config.yaml
n_layer: 12
d_model: 128
n_head: 4
n_kv_head: 4
head_dim: 32
d_mlp: 512
vocab_size: 4096
activation: "relu"
norm: "layernorm"
norm_place: "pre"
norm_eps: 1e-05
positions: "learned"
qk_norm: false
attn_scale: 0.177
bias: "all"
tie_embeddings: true
parallel_block: false
init: "trunc"
init_std_qkv: 0.0329
init_std_o: 0.0
init_std_up: 0.0329
init_std_down: 0.0
optimizer: "muon_variant"
lr: 0.0021
lr_mult_o: 4.0
lr_mult_up: 1.48
lr_mult_down: 1.5
beta1: 0.9
lr_head: 0.0052
grad_clip: 2.0
warmup_steps: 200
schedule: "wsd"
decay_fraction: 1.0
decay_shape: "linear"
final_lr_fraction: 0.0
batch_tokens: 8192
seq_len: 128
doc_mask: true
train_tokens: 80560000
steps: 9834
dataset: "wikipedia_en"
Each number is 128 + 32 x the weight over its row's rms, rounded and kept within 0 to 255. Layers, rows and columns count from 0. The size above them is the row's rms in percent of the matrix's.

# layer 9 MLP up, 512x128, rms 0.14, rows 0-20, columns 64-127
size [ 97 105 101 101 108  95 100  94  98 104 111  92  91 104 100 102  99  97 102 101 105]
[[162  37 120 127 119 132 164 118 163 133  99 140  98 147 149 133 139 162 210 144  94 119 172 142 124  95 201 191 134 146  73 127 100 155 172 122  88 162 118 134 100  96  90  78 139  82 163 148 172 139  86 170  77 153 164 121 157  82 113  69  99 127 138  98]
 [149 138 142  95 169 121 129 135  92  91 144  61  50 108 202 152 118  74  98 184 130 130 106 132 118 108 127 119 138  99  85  84 105 115 136 120 138  95  58 177 135 160 196 141 102 123 133 149 110 149  84 143 191  75 146 154 190 121 152  87 119 149 112  72]
 [194 138 102 142 165 169 177 150  60 123  95 140 175  74 126 110 104 156 144 158 108  86 134 177 186 108 121 162  98 108 164 112 138 190 105 156 118 135  94  85 119 163 161 174 153 154 236  92 162 107 144 102 175 139 109  83 123 149  93 136 130  76 152 150]
 [121  84 125 136 134 149 155  90 123 140  94 151  99 130  96 104 173 153 117 171  85 114 149 159 156 160 109 133 109  87 143 137 163 109 110  58 108 149  97 123 142 155 144  95 118 169 141 130 114 171 163 132  27 129 174  80 172  97  84 174  90 128 142 124]
 [145 136  99 131 135 147 182 124 113  83 173 111 101 112 114  72 102 141  95 147 103 163  95 138 121 171  83 125  89 124  79 143 161  64 148 116 154  72 104 126 127 132 103 149 156 181 106 110 175  39 129 220 147 127 187  88 143  83 141 144 136 174  90  76]
 [117 144 148  53 172 210 139 129 185  71 128 118 122  91 125 103 131 132 132 122  98 167 160 129 108 202 148 136 116 124  87 120 132 202 168 198 183 133 165 171 142 140 109  93 181 119 153  93 106 135 143 175 130 158 146 142 111 159  81 129  50 112 121 131]
 [138 126 128 138 153 117 136 114 158 133  94 112 106 169 151 117 108 212 107 154 106 196 119 193 129 128 154 154 205 144 109 103 145 186 159 161 116 143 187 143  96 148 191  74 134  95  86 125  78 161 120 122 122 129 153 111 120 134 113 103 122 121 101 171]
 [114 156  71 177  89  85 142 140 108 100 147  61 131 128 147  55 148 133 127 113  98  98 103 170 113 134 163  78 101 140 145 144 148 172 105 153 137 143 100 104 206 168 117 107 129 120  18  55 133 109 149 101 148 148  95 147 107  87 111 147 134 138  73 102]
 [142 159 159 102 155 103 191 105 142 114 144  75 120 189 133 206 108 139  69 155 137 140  89 154 141 143 146  89 102 119 161  52 174 112 185 149  80 141 113 178 154 128 142  97 166 104 127 125  98 177 142 137 142  96 142 157 136 120  95 153 122 114 200  99]
 [158 134 113 144 115 155 130 152 100 142 139  79 185 156 101 202 136 144 163 139 213 148 105 148  94 125 101 118 111  80 124 102  80 195 104 103 100 143 161 123 136  89 108 136 122 146  72 107 129 124 114 112 100 162 135 159 119  58 151 130 167 111 149 112]
 [103 144  87  92 114 131  92 110 141 123  74  83 106 151 161 143 144 120  81 143 136 178 100 108 121  93 131 212  58  90 168 128 114  86 140 166 158  65  91 204 119 150 125  97 163 172 182 163 114 111 115 133 193 141 153 142 162 116 161 125  87 128 109 110]
 [177  77 137 103 157 121 100 113 151 102 164 113 122 161 154 132  91 146 118 134 124 139 134  76  69 105 121  95  83  70  82 131 119  90  84 202 134 101  78 110 127 141 123 102 168 143 172  63 129 128 131 152 151 121 124 153 149 142 117 111 174 163 172 135]
 [146  87 140 150  97  98 145 139  96 138 157 114 145 151 126 127 197 106 160 148 119 155 106 121 110 109 127 146  96 147 125 137 117 135 145 101 134 119 140 197 123  97 148 108 113 182 128 120 112  81 128 151 164 147 131 159 117 163  47 107  84 191 152 132]
 [217  89 143  57 126 122  90 137 127  98 141 113  89 170 116 135 160 138 103 126 108 153 185 159 105 159 124 101 161 129 108 201  68 151  94 141 138 143 114 127 125 150 119 149 135 185 103 157 143 134 106 147 184 180 162 162 166 149  95 149 165 145  69  78]
 [ 93 146 109 125 140 112 137 173 116  88 149  83 106 128 118 102 105  97 163  71 125 140 108 155 149 124 153 131  84 178 108 190 145  87 111 116 140  89 149  98 153 126 149 139 137 207  80 141  64  81  95 144 161 171 153 158 148 127 146 125 113 121 111 116]
 [128 119 162  62 116 119 120  61 133 131  68 111 168 172 139 157 156 118 105 114 143 153 124 142  92  63 165 100 181 119 135 198 112  90 110 175 163 183 176 148 113  85 146 145 183 125 155 219 141 106 182 123 180 128 119  99 139  94 137 133 160 150 112 111]
 [ 93 150 118 175 136 141 158  98 163 133  61 152 112 147 190 175 120 216 107 147 116 116 164 109 126 151 104 132 121  77 102 110  99  85 137 145  65  54 115 158 138 194 152 107 126 131 165 154 131 160 102 107 166 145 113 115 137 131 149 129 110 117 186 148]
 [140 157 108 124 161  84 105 131 123  89 169 138 161 109 161 120 100 184  98  99 105 131  99 110 132  95 104 171 156 131 146  37 153 103 106 114 113 201 129 126 129 123 137 155 184  60 127 128 135 127 115 140 117 117 115 138 132 109 108 117  96 119 147 179]
 [176 169  64 139 124  79 145 124  74 116 118  71 194  80  82 149 199 132  96 173  74 109 112 116 173 135 164 160 115 132 126 151 111 107  66 149  79 120 174  90 155 133 123 115  76  99 182 139 216 142  93 162 110 131 158 110  72  82 120 153 147 110 108 113]
 [154 206 103 154 114  84 104  53 214 144 163 128 162 111  90  91 165 130 118  97 122 116 120 132 140 102  89 188  94 109 130 109 131 133 130 149 126 108 161 141 133 158 102 126 131  98  94 148 192 125 107 126 133 152 184 131 137  64 186 155 125  97 132 136]
 [135 109 146 107 168  68  91 155 131 106 140 100 139 103 163 135 150 164 154 158 163 146 226 120 118 136  97 139 124 129 106  64 100 107  99 120 194 157 142  93  93 118  81  95 121 118 127 122 108 154  62 150 126 127 146 137  98 112 177 177  32 128 130 128]]